config.toml
n_layer = 14
d_model = 192
n_head = 3
n_kv_head = 3
head_dim = 64
d_mlp = 512
vocab_size = 8192
activation = "swiglu"
norm = "rmsnorm"
norm_place = "pre"
norm_eps = 1e-05
positions = "rope"
rope_base = 500000.0
rope_fraction = 1.0
qk_norm = false
attn_scale = 0.125
bias = "none"
tie_embeddings = true
parallel_block = true
init = "uniform"
init_std_qkv = 0.0886
init_std_o = 0.0167
init_std_up = 0.0886
init_std_down = 0.0103
optimizer = "muon_variant"
lr = 0.0112
lr_mult_qkv = 0.5
lr_mult_o = 3.0
beta1 = 0.9
lr_head = 0.00748
grad_clip = 1.0
warmup_steps = 200
schedule = "wsd"
decay_fraction = 0.631
decay_shape = "sqrt"
final_lr_fraction = 0.1
batch_tokens = 32768
seq_len = 1024
doc_mask = false
train_tokens = 278000000
steps = 8484
dataset = "wikipedia_en"
Each number is 500 + 25 x the weight over its row's rms, rounded and kept within 0 to 999. Layers, rows and columns count from 0. Numbers have three digits each. The size before them is the row's rms in percent of the matrix's.

# layer 3 MLP gate, 512x192, rms 0.135, rows 88-136, columns 96-191
104:487454531490500530450486485534479498495540519452536453501482524462530473521475525513496521525530520449531511463552546498539535492504515504518509508514448519503502499483477472487532538518506536497512508541509444481535488540502508544510496499502510499487487539483504502503493480496476519522
112:481490555512487484471526517528480500495542487447538512502488449504486488525492500514505479440492484507508524494500508486533516508487561512548502549533517511529508541476473510544498518467495471493502442480506519517495526480499485467438496459505522535516534494448510512506502495513517478465
111:477487543526499543509488493512526481515489510509505510515493422517524510521475513452452484550531486513514507502506478452495491487503484509486468523503519476519523507525493478512488516481447507476508493545535490507514557527498554514462502480512526451508513520486486511488532458484425534525
100:543531522497531484452499499537455557521540521535503526495545516482511486504496509471503525519481528455518502480496514512508543491504483470461502436504496517513507533542504534528493491481505540517494538483515523505486537491499518466464505501501513505459545495488519474521505525457495466476
093:436492479458483500523510505467437514504504504476463472497520468529472487483505524493446509532488512515536546524512467525479504479514514488533506493513466515476541498493498470487463548471487487506477488494485510502490497491533459520529524532497515514508502494495470499521537529488517512516
110:512506534521494560482496504529506499524492492486473490433508460531461531506447519506481492467526524487504486475491498509503499497490523494500433535470496516519570474433520562494469474510479503528483506486530531498504475501483495487510519558504529510489469515509493492481464471476522492495
092:460522547480485524500509526552490510474486507524451485555542469490487458515496482479493449501499468478492496508516545483501518517478493490533497497485515535571471524486465503568500508507496469520506488463540513513500502497527518492490527547527518511479490514505527543494492497493524519485
098:463501481515512465471501537467478461505522508501460505473507481526520455513509460503514528503517542531516459475534502522521540492500480466484514487482530462496510498532454554474511509514519527487502475522493528475512503509515523462515484452475476516508496501508528482496485494505464523527
100:472490521452497473489525477492488513494531508484493508480564499514462499522516489491517506482476510484486487526509513441511486466474474476524538502502523516478524480513490444514475561520450547540518465487500486488528518518474473502486449456529495470485450516507460484513551506527538489519
100:472530477468515525515507495547477525521488510482519446526551497514512515509513472519533497524490504478494464532518512514464521523502477527451534498473524492529544487543499512514479490496485504503514488480511519508499560511457517528494462478544522506488511513507487475441515514485509460516
097:536516567539482473524522518507498514465465491510458503468511518497494483498468526500540518530514513485507510509532499481480435505504442514493467497523531517478497510519512498545510518487522496481512516461530510519506535518444477458485533508468526517500468504503515500493508484508519488496
100:543472456521494523503534482547494499471482500506493503500498537548537441514504482479519474531502482511517517540533477496536543524474532514483480491544483443484497495504500496484496467467499489481509502468545504495494518493465511524497486507507496519475495512538508530486498538522540506460
097:520511522483513482516471483496477484514483493519511465514536501472465509513530479521517492495521452503511487506574454485493477509553483472456488510483458491530461504477543441534532474511543518494483490529503458472500520478499501494503486471440518450501485538521494505484487470494514470544
101:501487507504446480517519516500513500532481484468470502481456472499509520481476453490489486471507505525500473513532507525491503500448459526498469542527431509544456519504496493500517502510475489506516522530504505529506521477442489464492450509462486514497519509498502508465546525523503507486
099:471498510493532483502503512469489471524494539505487489459485491488524493503505503507479539467528511492553493483550483503575531453492501496494518543431528465486480478507527507469488506490455497469507487512478514475578472497488518468507493494479517490531493474512490484525561474502450490538
100:514527524507528461553509521505493496502505555536474520499494472518504520500468488512538492451455489464496513473479463556491536540481468529536480502498492505529463463493504491478481546497510483465477495497490497537512500505486495537484494498504523489535523496549492529512520470451505534461
102:476509528537489466526489533480565485487528486493517551546489491507467526508524482493493549482541500513503476532504478522470505459508452510483475490487479517517510487490497556498494493519499454525517509508507516479493531513484510500489477489554499468485526513503510544470498473513519525545
096:500552481519502519496483534524482504534457508477467491505526484460512492508521482478529475478489496542494507497542533527479481479481566548494491499478479548554447496476461551506529491492465482513509486488516490490515476537480504496496504539492446467477494519464482493511501518518504530480
100:461522485505503532477502502513518510475482509505523461535502518493486523501478524473504466497528532475496562544469465443472507489535513523462474517471518515519449459482525497511501482463494472499470514540480508556490492499454549500478481506493534521449501502497511521532414498492478486521
098:476498548547492477477506515518504525521503469521499466446482506505485446445487531496506490488488498504485507493496505521527481435536553496469527484465470481508470479480515446468507498513477480491500548498494476490482452505472495516497504525471503463500477521533472457493486435515536477476
094:482530517535508472520523510484453498514491459519503452541515477517483491508460495520465506499535544534527535517568551509488510505511515575494504456495460536464514532508501529469477490502499498491490479505517496489517499495500475520483513482472487524447502506511493535485509524481509531426
094:516524494530524524492537503504548458483519520497496471459499498456520471499529502481484524528524487535495561508494503451505489534469516527462485519572507528471477455511538515516491489524410449498460518429525468485519448517507479513487514491517535492543481472494499497499479495490487525518
104:461513500499491501541502525540530492484478493506500471469512541474478484490522494494466529483518522517490508497497488486456497531527489467538473474510499480489526533471501483458450495546515451501464503485526480500487473546478488463517515529552496534522456519510488560505512512485492530526
101:498510532531510520463501505488506521492470524469519447448493467513468542518504479483506464462532489493491519487500488447513492523494506503500495477472529537489469511447483498456496477487546515515489488460473505532505515488508497500496573451531488522527487478515491524470514477505509478530
107:505469516519510463476485508477543507487508497544466472463480524529465506464518553536565545505510526561497491504493464529485483504494508483532494480502487520464500558505513474514538527447530505521508511495475473500511500490494486470475513513490483503529518492482525519528474518505523483533
096:524507494500497483506455523536469483485444518583514474506499510543496532519507520500458475498534486484542521477503520445501525484484458480484517520551486482479498521478513470452445489530476477462526466541497493517487521496488490472504481512465491481469480490510494540494494511488486509540
097:476473442470500489528539528499520458533482458497485482469504494529498462552471468523525529541502527488512500487525540502476504539480488508487457484524459479522430522516495497471470475505476528524455481493496523482492501493487507505511504538517566526524483510485486526488506504508473530494
103:455530543493500474499470489476548498530485487513483516488507535501442526546509490524514504511472477499511471484488477501492504497502513450497511498538513484517501486545523522518495494484465537543519506522521495457498523470525530503462502492478514538503521531526517526484496473509518555508
100:479489473497542516472503483491511480499488556495539531510483495526483539495464565496486475556506483473499539530469464480471468453492477494475475499486492494489489449476477479475502533514474497458488550503501466542486514496460533535492465473458491496491499471508513510466459498518487538535
100:526524441494499479531526545478456533493455522529516510529491493459502473490505530506461468511510530478520483506453441480460483546501461476506480499516480499504464546475483469470550504494508489465497478505487447522526531500502520509508516483496472509497511499505476509486440507507499531502
101:500527517483485522482455520524500524497506525478524461522490522502452537491541509505475524516496522481537511508476530506512493503494488499502527510482540504472470522510525452485460506453484487489506461490497484493446473441487495473467514488497517543482509507540510496568477510504491459505
082:515495531544464510501505473520505497462466474509475521527525492473523463502500519564522485471528501498523455525523513483527539520511472512528496532476520482472506532522535494490540497469511466519485496512473535537490455513494492444515499507523455527478544522538531477477495510480524497490
103:501505492461474523458446510451506510496536509487516524467530515479481507471500506538485485476509499537486483494487495518510487489473456508462460459497527507499525478497517534524504486497475489558487494491510519494534513478498474509482539488523469486525521520480439495520521537501508475510
104:482520531490486513531515554487453503487506536513503525533548535510475492521476493564479482528523497508508499526502552439539492510512486504526503525504479492497494511498479501510486487544504502508448520494538517513505503505528502478487479538494527524495495493458524516479487505512480477514
094:480524486499488453507497463519499519512507465509517501507500458549552472554470508493462503484541492494513542554506510502522489532511514532526502499467498487532488523512507462501502526547499537522459487489500516499477487526491513467507512536470501519480496510508483522485546508488552475522
100:481482516535542489496534499502480452537447511497478471522494515542520491503532526530500508487516472455532474464526504505528444462478456529459456476506462528538523518465487497477507491490504485482481492516527495479521516511496463500491467488466474498476487461431502555542508468475564538525
095:492553503500532493494580524514461524518496513444502519463469480470515497490500530443526475509474523522526501511481436528522513505489464476491476540501463499521490505471471521506483482500466490516499507477478523508495463504502479504522484516510504527528521490462463486530460557488493489509
106:507510447494464469450468491510501478498513542515491479506473532488496498497510471524506506492497550561521454505529519467493463462522469539443475497484498475539483532493519504487505479507506493437457477517493521546526475520472491476472490472515497520495512538524505515538478468455446491512
070:492532463487534451503467504499491492461509480513465518511487523493484544508479501467459491527513440440506484526452477558506507444513503487474489472480505478496504529510454552498492530522483496504502519513502476499469510529529468497528457464499518469435518460527522504488502464507516497495
100:500487507511475489493465503505499470493538500469495522502515464539492501508527523504489472514492479490462511447517532515540497528489492495532521539484505492556503472562464491496536480531498495477530495520493502531542474531564522516471498482480524513448473479532472505481458522459554466523
092:469487533462500485511530527507530475460487527497535502531489500523472508515505497492488489531500484527511530504519516513483490451521527478533518476529544565512510539501509487481475494530447492514505461497520507543479506529508527540485464506523546496528502545516460488495478514549509552535
099:529473563481446502478492449508507507474526498468522511496475534498520480489533470492495502521472502511514519491408434476478520467505495493473507466488467466493496449448471527499500490521456478495447505501511492490511487538523496492465522494487483529548505456502521479469523521498487522471
094:539529490469531469500538456527524512517459494514535525518533507523528461474454504527496483467510484533538494498456503482516492495501484467506499505547496473518493516512546482471545519484493537506482531455444491476486481470519479469479499522510528510493473496526509521501487459458499494538
100:483547444461468508503526502486528512499546489518453489523513518507530530521486521540483482462542495513482482532450485463522524488481500490536504518491485543501512530491475501538497531455498493489520499481490515522462483463499508524510487462460516473510460529480498483533443498537490480503
095:504536491502443494521497503499527500505501526493499496501491475496500469543521534462496525505478485534459483464483511500500518471466496506475505460493484442446493479478496486484519485500498494491467504513493427469494456512498519482479511525530530429552506492528465507462510496478505504537
101:502512497504505493505446520499493481534462466464511551480499515491489503541501514515470513460507505506488485546480550493491513516535533510506442517467511480496530464485494471485538483492475515513521536504487476473489525507508499489500478518477550525531478496566460480485535516505528478514
109:525511520487509512456497516514477479472527461503501481481517538467505500510501467469513483467500508485507475452535557523513497491502524516525562470495498490481521480543491489517516492538490507526454524451503516508514481529541508522493493507493494491469486471512500497496478518457521483470
093:512437517526456522502481470531531530490519507510461462470480520480500491476468521486533517438472498523506514488493531511540492516478513464494526544471505519464531506522528485458488498477521512552516510534492480516459489490458506487514482468485483489473483492466533511539496512526509510511
107:509513537495537531514481441541521521497525498483521512459534586497492502502480460505491472474464505488509525541506492539535499519464525516522526535499531504525531502524511514505515476535526522538485507462506522524506492512496484486503535553473499447462498482487491506487495491490498492482
# layer 3 MLP up, 512x192, rms 0.135, rows 88-135, columns 96-191
095:468463502488497513510467510538507470493536468531532459520557478498493463468504488452514513532476501493505548452493494478473494494515527499502491499507505507466500512508478520466491477518490469464499531513482494466528523531498483515490507504471493494488548476487500554468518492478482479513
107:511511524474497491501500459470469466505476493479479536522519453462449509538493483505503487467494531529544465468506523490558483467444529502499510493529522509542514532495511523492455524492489464522536480489470538477492494493499516507463520485499527560519505477516514502554483494549492467520
104:531513490536425510498496501470507515467531498457515516463497522521478507519501450483495473521512506507490472464493489501529527500516503510495507515507555531540479561475485457479518506546494491488497478547498511523478504479530469501495498483524471499496522510528464516468506480468500491497
104:506478495483455510508497480493500479507460501492464481478478467511537471475500529472528507522517469498522486480457470477492476517544487511506479540520484458503501461476509525432523496497459510497514469491508505498465490513508479500458503504447514502494513533462495464486485493539546470502
088:492486474521501476492510516469493506479476518473484528555499483537485496519528468505462498468513510509473472493496547485462515510488550560522471475532506473486511468489499478488495449485522529460513466518499516540452467507501461491531461510537526500503510511507510481525492501516507526510
103:454533460494519482535501514493518508440512493474496489490549527512510520497510490512552509483507513527489515503544539484556486455503481484558501455539446546507501524545468518523478498483505542490486516496512482513537533504486476493527501493469488486487514516514470471513515482511484503516
098:514477449519491481492493467508511527494534483491495524503491503511540530530512524524510532472509511489487526476460527516464473561445477519507513456488521480495510484497500472473442515521518515503525466502480532509574537530510534511530510487530496499506509455547518488490505481487517497504
092:456490469501486493507497472480497466521494516463494509494504493504496513480507456500497491552479532500593466472500487477490521483475481482515489465467538484505510484468474514496483492503473520531515539456525520465530502509483510501527456518480552484484488526449527489511544524499496500476
096:522484490501540493501509488500509468498488535500524495513463481504511536527506506469496484531512460479492483501505470500555474457480488460503457506529489531523485554469510499530513509523526451495513507499504510523543485502472528518517572474526555510492523512548513473481520519516480423487
103:497489500470465478512455542500492508511501497527500515512507513462470508474491478490509542485505488528511456509542507516440472484498454487474447494499499542467496490487503518530502500491504503496448521538485509512508504498508500521510529494487500488527505513536523486522509482526493494495
100:487543488506514515534476548466515522534477551510494529505487480511475512527530517513535506478462503509528512510456490480549465477520477474548535469539506507498548488452511492523471514490495499486496534499483523496552474513516517518492535520494492541477474540459487530525517487487518527534
100:512477492474518481442521540462512498469522508484520494495493455476513503476546516485490512496546482495489466509483515555502514519502491540514505519479503514499495507490542545528498508497522484517515462517505525521530475484516447485508468508494438494516521514483504538505481500556467498521
099:493509490521529443523501503533494481476484486506461490528471506490484521520475506513500481499509519495551549467560444511519515537465514499474510516518562504463482509460493490488512516517538512499525528499466473523506511472483492519445473509513499487465487514505496451523528470462497505542
100:504494502529529479503473483469486540543465520533475478500540523544516514505541457493491496478498511455480476518505494493528479530484513511492517508518447509519491500535495474527514489495468476520486501453491502514506533493537496497524515478531493489488520516542470501552525543496528506495
091:489484516480495540501535554492493546529473487487503499518447456493528475487477529473510445502479501495481498510477487478471511510467522516496496515536509516537490506461470515543511545459516482528497511515508493487447533503533492520510516544557501510503493476516519550522533542461508487522
101:457456506495494522517545489527487510458458509494491497491495495552507462543493476520524481503509467518455537489475541448540486501547548492492482495456487521472464517509479473494481457493489461514553480499507504484517443538469551543507554468450512485530511511505451478481442487515500514502
097:487525486474502540495528509478508512538559462509506469483490460445490517450488498519526506508491496501495495471496476494556533510542495514485504517465492509514513516493510515487526469540532511497472494516511518487476537503498481509492564497473506485514486544489515508476486546483480495501
096:470530526541473486469480518468506447530514476530462513493496527461550490475460498483509514518481483535480505515515542489517501466475511468467518493500439471482504501499501505491509539505449440484498475531477462445495504519536478489467473492537501470505454499476487484540518483525491535536
103:450522519504519545454470485524513522537539485498527485490515519476504477541529551488509498511492520470505560510472499493485486503561513521492487472477500517517481491503532533503527499464480468527507526511487479487473493489512542443481484481502496578451527501453513510495471520484510488504
095:516512485454475482524540462479480512534522482540511525465463474488477502493484521510507457478459531470488493508491540510500486470502500484470508532515484512490515515525517521485474479552526496479514496543512499525494515475505536471518481496467515465486467512484501486477479450504568507495
101:544476498473459517500511516488488469452493507509532512547478465488489483494541521502508499477508568490498475513487511447449524482492513493482489492534514506469487496461513472481516511548484500487474505501491536500471453481484483500541468495474542529469489460495487502497524519489487509538
088:508523497507528462464488529516529518487517450499544467508507478521504486504510452507497501511495556504504506539438501492513530525534530473495540500509525492472531499496505493441519484476516487489448479503480523502436505498494476501567491495502504542469471500526543455490505498477541503520
104:552555483468513524542550485487537480495565551509530521508525539512492512504452533549532500490484544483476524498484495519508492495468478474476517476511516501511523446478510475521506499506511515510536442515541493458495516493514532467490474480478503458490515490557535477487521496516505495506
104:516503504492514466481487439516500503527479514478517497474471517518510542516526510496491469529498528530476512501489525502471484523527520510540521494456506466513525494475538485508523549490548514475541464496527508495496522512476479519541498509470482449520509487500491465522478497500435484526
109:491524533479495493501451462539500495500487489494498514443510508487488472511471471490473473505481465507515487463492529482561494470514486531503515509460506513537482556518503530544511517553500473486498489529493477527511498510525517526510522547515485502452472464520510507473488515488473537520
098:487491494449495497483516502489469511504504522506505513522461469455508472472471450499486504520513506497483485556465466519478462508499492472482497512486578519499541507531458529500498477509483510493473484481545530488511537488506487482494506518497516500502462497540487487515509507528538476483
100:519534471518539525476462455470523492498470557508499475502465520485528490491488542493481495482470497508484537456453449516520516450500510517501516520488536485488487462519502508492484505496521513506525499537528491464505525473478540436500533459487481512480546491539533493527503502502490473484
101:540519523494472532500497528489464529524502455500534481521517504461537485532493433514471526481557500517509512477494528505536517516537478507529503491487484502481483523474485500516514508521505517511505426507499483500482502513498459493492478467475514464513490504526519462542508461488461495472
102:510514486527485513505510488555475520531471538494538481504498472484503487456489453530533488418483512520483509487546522480561510495492504495525498492516498499523550446489492504505494480539541471513506509505540527520491498533468468510520488497536477501485499526467470502543480520492549475491
091:517469517509497521478512516498487489531478458529549511496525508474492492515509529511512477507502481550521485483501483507496515510508483531555531567491511466462508534508549514473554498509500473522512521534523445514518512515486477462445512494507495506493484477539448501563477490527485456482
101:502541431489480497457493456523489505502479472493460484470501502501493539504511481461494500519521496499514538518487453520478538430505509485460494487510451487476493540486512544539545454508465525522509514475481485533510504553492492501527538485485505486479485524515477498447504488521480514534
084:545494500479482505498498477514473481501524520524562516496496451515491525502518416466500467521543507513511491491518485495548490453468500477476459492498493474544506492522475462492504486557516472501537481486482529465505458488511488509471539528483503533488478491512490517501547505483481486502
100:516525527555532481521524457503525530456470497517453453468500462499519496533505504476515522457498462468520515498533495515510508513501511505554491469496509505543500512524469471473480492527525472459505509493485488476488514466512488510483499440456508497498476488488529528506485480508467517543
093:511487494490514488505487502501532511556516452522475500500507521485451459476501496455513509487528480517466513543483475523529533481511503486456460481518494501487496538508523507575543565506508527499505496488523507485481481519515481492450462485461475482514459507503490513506490484490483536521
097:473524516493496527531507476445465498466518510482525501500489498478493494482485486495500502509460526509553470494482481489471482496488476453478470509509515460522520451478463503523513537509501520525486464515440476547514528545475507509494525485540469478517489520483549513528508504478467509522
101:513469500487517518506496533494517510499483486503481524505518543478514487537515496507503512505511470508456469479504514522501493505483512473525468484509501487494490491515479533523533524455515496526442452521498512511504476498447505498460492441522481438552497512466455490478459463521440507503
102:470538461515506490442527518491474508487485487430489509480441496485489488466498488505529485524504493528505499499475493500505537485493480465564472498482482522479513515486490548486493509516502483521524483471517518540469477508510519499525501488532480514492486514456484517531486507503509524525
107:473492549507478546490496482496531451504460444507484512460533540496488521540500510482556540531501499490485512532496513521512504500509471475517489442491522487504495510471507513475487501527521528480505511477487517509502549497495514561503517471523469511479501506486469505485517506522505493543
080:491510530527518488508542514491461464500460452480555523526510517504501496492482501529484480513468493468512518500526484503454477511488515495517493504482534498501475531498492525544485527475513561519545495512533501479478506490517543502453477538453549538501540486503480523499527473497541567501
102:516531516485509536515468491508462482497444510494476521506515578525484515561510522538491515467484499478492488532489470500473547498507519511479498519523469465486474547479497470463473480526514463474456491517471508498494536470531538490494482473459458512479475476492530520482509504456548496506
097:493512512532495497492525499467538442478408506531488510481495500480518473492475491527425457524503466532511485533464503502511466505475533488525530487472544491520545515510539504527548483510458507502473485512512510507528493512483508529500468507472501508489520484471535473518488510490489507555
101:458505518491506531487498544487523512501485510483483522452496490540491493493465506531509547473460476525468521493517543496495505516513454508511508518462501540528450516537505487569528498512531509528533499475507490499520495515529523541494524531474467503497530484465483565498474491488496506522
096:489492545512495456529555540478518499518539522486531548509496510512500489527468481531492510488491504547525471515483457482462477493507477488495491490467496476518531492485535492496542489502495508536494501517555484531514519490528496472496502538507495531523527502496518488483412514532516515499
101:466517487499539482531514512516502513488522516504527524533518536514506534519489518455501526481492475499497484471527487528484552487520497497479496521555531518552498475519498484502503501469466528531473518490484477482491480462544525525538496483456503479507504502446520439516471489517479448517
097:537495445485522479491511485518486508530548476524521509491500528500517525467529521506532539492498495472533515530521508504495493496544488509503537487526476476524506543505512554492530507507535485498514496463524524522515555477495520466500517468538510487476467479518494541474567525544468440483
104:528453494531477500523511509484494513486542477498546526498497479541489521498459513472538471567503490477476492494515472517489491467496551486473478470518416499522484489489484474505530502515500534545492493476540483484481545485505447485494509515492500501529539522490506502495466488479490490490
109:491516491516506512506468509464523535499471473496465506475502509502484488502462499556547542439472541481478454488503497515543491523510508471516538472509495518488513508471508504496495474493537534518521475539484544520521546468490517485520498469482498477530489482520527528508550472518536469512
099:499476482504507511543499499526470515486501486513526510457496474491527492479492509508471501505502464545491514481498538471520545509458547482499503483499516517575492496462529474485463477473513483462516528472503521498439501461497517462515466527492514514512478522473473504523481506509484517515
# layer 3 MLP down (transposed), 512x192, rms 0.0656, rows 88-135, columns 96-191
099:508509512501525484504522551500505520492487464527535512502512510518527530501453558495502470511501523514477552516487509483443470472487509481464486489516540473513457510479485529488523514494514469546457480512469500498464482512527537485485443496520481476478460540504501523533505486489492506470
102:466500465506514516533504499490484528527496514501477454493547492495523494538512523500483490541519489468436517528500466507493514542484484529491544506448516535458480509473483499525502470516523482476483549555522536470482491498464479514520519521473508492464499500505499450459495552524444495577
103:523497480505524499489457518511509505470534472505482547474472556509482474472482496521555501491520538514492490523469535532497520502512480537472458494510488536513486513489474528487540513520545506483485539486502535531487512508523480483497518458544484522508540491496532530504491527528532497481
102:482508502487519529520471528478510492504520526493537468491479481507485519526514507581468489475495519510544516508522513477484514519515477522505499480457523477504475492446503505555523500497531523499538510506534491509557516490528526477521495514486521503571465478543538482532543487528485553501
093:488495482479509490463476519494551501504559468533495513532462518485539538465480527485563499466504502478510508510511492502534536520489492516467489534501471479516475518508456485488532521509465483552514488468482500487449498516486521481491480507499475517523557511489501506495467456500498459475
103:473538482468517515501498503493513478511504483448532495488514508500457520492489506501489492491516486490520510498595496524507508492531474497488448513519499520515493478507477510528492516500487522477442517459497484515501479533489480473483484490487548486501519521521531486475530495486459483508
105:484510499543495513490490473536543514502520505496490510479481539510474469507544454501515463535546481505512568509488492501487522513486550476484525482522498527501499514511518507534479513513501518435463491478512505460477512492491501493462501510503511471492520525513473483511512516507453467517
094:507512515496454576553531502508525481484482492534489462478494486518493521551493508532510497516480538503486517503510474497466481472537490516567469506518506437512444549492488481525505482481479471514487574480528497503481511508508499491512548497472519551524488500465513494471490514475528536501
100:465524517490525472488480436549485506493498520523502478504460500549513523516535497480486493510543495472547533463515483535503499524491527497512484487509503516507512576535456514484507486499487492485476518517498508492505520524493518481530507448502531517520475507468500483486510506501502545490
100:462537517449536486517565505477434487511491523479506495489522521484493451489486486520491480510484541466542504483517520497512556577425481499498531512540504506502518484547512459474490480510504508481469498497481496493498512480449509498476522506467513436471508486474504476468498490488485461497
098:501506502489484529491495519513506531516513478455510509489510517474476498512487528500480517454541520512509522457535507473500517494511507452496494492506521507514504529485517534534503496492446493495457553503468500545507541554476452526475529466494533516481472524525474532530522502534521490534
099:505494524544514476508529494452522449494510492472484518513518535501496494514469536467498480515474498498505545541474522460490509487475440525499520510535511515504510535490481506504504495506521497528485525542521489491480474518493511502490546525503480465515538498496501509477487498475517476490
095:480521482537475498516445553529478524502472461508504473533519511457500514511508500533505475499487466504470510476488509534464533497520516480544482496536461570536508529496525520529548481474502475507486479471539497490493464493516492486520520498482548486533548512499548530490514485526503471492
101:527518564472483488499505507495527499498511509522493502418540498504503520481478429521497490515488530508462501514578470457545511472462517508431507495468490514519500497529483476514450512481508479506511489504483518515492552512506515493505477465457504487493513483531509481496511530511459463542
097:488464496484527555519481507492485505483465516461482454531500493504501515513495518527530450501502484503521475508550488491492522517496511506516496530508514506508478479499523491502492532509520483470486502477470460510522540503519524512490502491495481525505530476544533519528508490523463511507
103:527512488511510569483465491493486512553518454507457509480507502504458504505521493465492506526496539491461537497495532510495503520517487492471468520477538478514543534532485477495529480483503515511508504474516486545489490495520469441513462461509460540504510513485474510412494524536477551556
099:532519504472477552512534488427527507472492479505517510507482536542502500480517477438504527495503518525489519519497526522471507507484523504522456500506547479496476524516515473494525483449475495482518524493504516542483512540490445475500530496540485516468536500506529512517539510515512523516
094:509507503477459511523497485511544504489487474469469512479499483518515481517513490515514511521449495517488504502493518522454515500457534531494480522487499504467494520503515496494462490481446514502495473472493518508512531526510511473485494527451529513446476502459502455505476469537480521512
103:505496469504461463485479497466567492507491510499495501521488480493468524518467464543509464529493476499493446498516457460530516504478522498477524503504470488513515517545473475456467474481497476500502509499503500511554471520491494467525530493492497512471499499485506521497517512526497549516
100:502499509508518476455502501505497485493523475498497504460516526471466459450512525518477471479464506487471495528554551510540519481522526504481531523496503478504474510475500476543524520500520455485500498485499484486462524517493494549523520493457500460505469515525496523522543536508493499503
102:523529470485477523535508527495562490480478538541504500493493505506495491483508449526509483485449498440465494523470519503485531486491495555518486539505540541514495537465478509526477539476517498477505478495520469496498480474487506526536480511506510495510500488475500499525500466490555531526
097:466555497499543493477474493508434509503527496465535496516499467484516494514510428505500473464494506522451488471486501502482531547485483500496512515502493521505514504509495463476510522517518498472524490509470495526504485484537496491508494506510486506482454541518502454523469470526497529525
101:522548475511493490532503532483529476459524513494496524510555528532482503507479521488491491517456524469515530488472486521485509492480495456516485504519540513505536481481490454501497536520490469473491439476549466475495487516428510482492508500460528464507492513505514504499525513501497486484
107:504468524498486527515507473482465549515501501489512541476538521545551515477512520509504555525493501492456483497510467525486526488526482472511484549496501466495507500466495495547499473505463535493506527486509499482490475499484498519479502541462470494456536456525488525522507496487486540502
101:525482540462488512493504520469480462491494551516491489478498501510492472499488518488570557440480487590492530485510509506506522499493481510479484470521478517490471522563517473513519511486504491484482465515472528494526501530495487490501518508478497481520493472513503538504467517502477484539
097:478508496479528513478490457520483477534510480461475508514514458500488491523553482536474505499506526515474555453491504511488464507520528508530469483470535524515492516509482532511535499488453535505528476434492495488450462510466495509476527498483486474483519530508503508493508496480513489506
102:508505499548451507496522526528467496502549516501504510470546501505493519521490469543547517552449537530554564536487567509488468574514486469474504529491496526509484472481523495456534506496467532553459527472529503517492477514476528494493530493486501518505508498477489547497488505494464511511
101:502494529502533498465508497486476486501558467524497519534508518458486481525509489504531488474489513529513491492522516476484495510528486468527483532505486500542506548479499543489478520500519526506497469504519507520474518549493545478442509472467498494496461529512533520474562480515493526485
103:502490465488516492531519502469495500529511456499509505496519493500507451470491468535473527508483514498480479509503516494470502537542523518511507521526483479505508523522511524535571486453541506544551495518491492496523527488491463491494531463549500501527512464492469472487507535523498438530
101:507479444457467461514477498462484533500467530503504499520509477471524496502480505542512512498533494539486482490477492522472514479502488476531471521511545447539441491501522541472508480500514471491497509523514485446556540515461521466516484482484490509508493484478543487482464467483516488476
103:522497433475500498517468520511473512494536502474508479487532477564493555514509514542488509523469537485457536503498523483490458488531512519472520500511535538468471502542486530502466498508512501502542524506516569503536494476514493496504533463458522535477485519498461498494517505523518477547
092:495503474559501509488513491495522516469505457490459499530494549479526471521489478534516485466491474478504441524496504511484510511553474533523508506481487497470506547517509500515518475456479497481480514480505508540484501502489494455529494482512467486476534498480520498495490480505517446491
097:505534501522509533499463508493476465536494501521506501430506563504448520471554517493478502445508474512498524518520494510532470524537475493503490489480487498480512482486500492455535500490516493497468492506472547500478463488452499517479490496512467515472476494501526498515522534483487527500
091:515500528481518513556501483501503455529494508461504525505477496515504492458539540470507474498479482538474478480511431480494497501535441493511508468481566444524488514504527554549470528536474511507514532501507508506478526544504465488492486501472501542500500474517477471469513473505497482494
093:479493516461471458514502476508478456473494502490495509496511479499442453506500518542500497480479532496540537506489524512516444523473511504522487506505539498536495516454486526511507514512479522476507458501496477512447497486474483493485477505491467533525441528486519511481527525485489520534
099:494539486556554481524508474471473497546473494495494513533495502487509451519507508455477510489506451488449511506519510489532517486513511502521517529452501522489512517472479510443486494475485503505541545508477445505496491480484474485478518517482470500500519485489496499541503503506462494496
101:528525489499460448462513477501477532498464483474491515503473497528505498490482459526554484527470501479502494480523474510529522509507480526546479519510481523482477457495468501475512525494519467476526535510508518525512479516548531505528508464509483509494507482487506524541504474513523573524
099:479464488464458489527524460490533441487493512502476515536489529501486495455488525505519524498475470506508476521473553509484505518475534495467487505505495469471489501486493464540495488519540515500486532482526522505505497470508522485509497503545485497544515515520480509524495535489481481524
101:504488461529532457484460492507535518447547501521453528505490505498516514528480464514463477504521450483484458530473487515535554482565498516464504473498458521502515514483475527496504492508476498483489531485490499515492520525510493512518470457523496493469534484489500504477494481484509476493
105:516458498523502526526527464523485511497489492525510600478557542518501493487487461490524493525515477506503498513473514475492520465505492479464525479468498485507484527509501498486496485511496479464435461507512435514455454529570517506472480509465514538444477512498532490507505546522531507469
100:516468470506500441531488494514495518467533497518475533515474495456509499476485434489512437543523525522497491535487483481547481508501495505511506480471469444506463468486474510530475544498500522537524503487479477549513491476482475497488504476492474522500548479526494546473533478478528479486
101:480529480559497497536487510551473504501499486515468505555484512486547505485456517480501486535505526507487516475509502474477475497469519489485507459477514522505529504493490509476497532479523494521510485509480510475511477536537496490476538508501513504499517467514501510525526508437533472501
095:491440502512471547519412482494465442519530524471481450509467485494525483505527511482518467513489530511512477482533530517497531564523481506468492508501504539480494482524476518516476488503532487450545504472485518492524502530510524509519515463526445470498438503523506483520470510499504475501
102:496469467508493508487476474528474499519440491493509459499434488506500489504483508487465513506489497479491480477504480496513450567509533478463475506509489492479516476526463516504472534554505486476480491519499494517463503532507462476487499480570498488507518505531467558497513538477519553483
094:463483510453481478441510534507470485493477530525492475488516493478506446535523482500470483523492479473504467505510521539455515479539484528524463529500487459476552464509503529498514532508494518521555556520500505463520471446491458479512491517479530527507495512524490503538534500547501534465
100:472495496504507531508514506512456501505488526455492535484463497459474514512520486480534515518501487487538481529549499536535490521499539533512525512523534463482459484527460524515507495533527522575528522481525493486532531523489496513514490531500492515502518532519491488485494474497495475491
111:534510512548523501448457496493483488528493514531500508510516470474463513484507509499536500502509484541545462467465518499524489513480504494472539462482493490491478494541506537509451504525501501526463464524482490528466502526496525507503476514489489471442481497502494464559489516524493474507
100:549494461469547495505506505459468501496491495520508527497520475463497513478527507482505520545517471496510422491496515483478501499479521506509502474505474454537492452495490503476496492542514494508540514526533517535500509504541533488502501490503537538523508534511548508482473481482475541527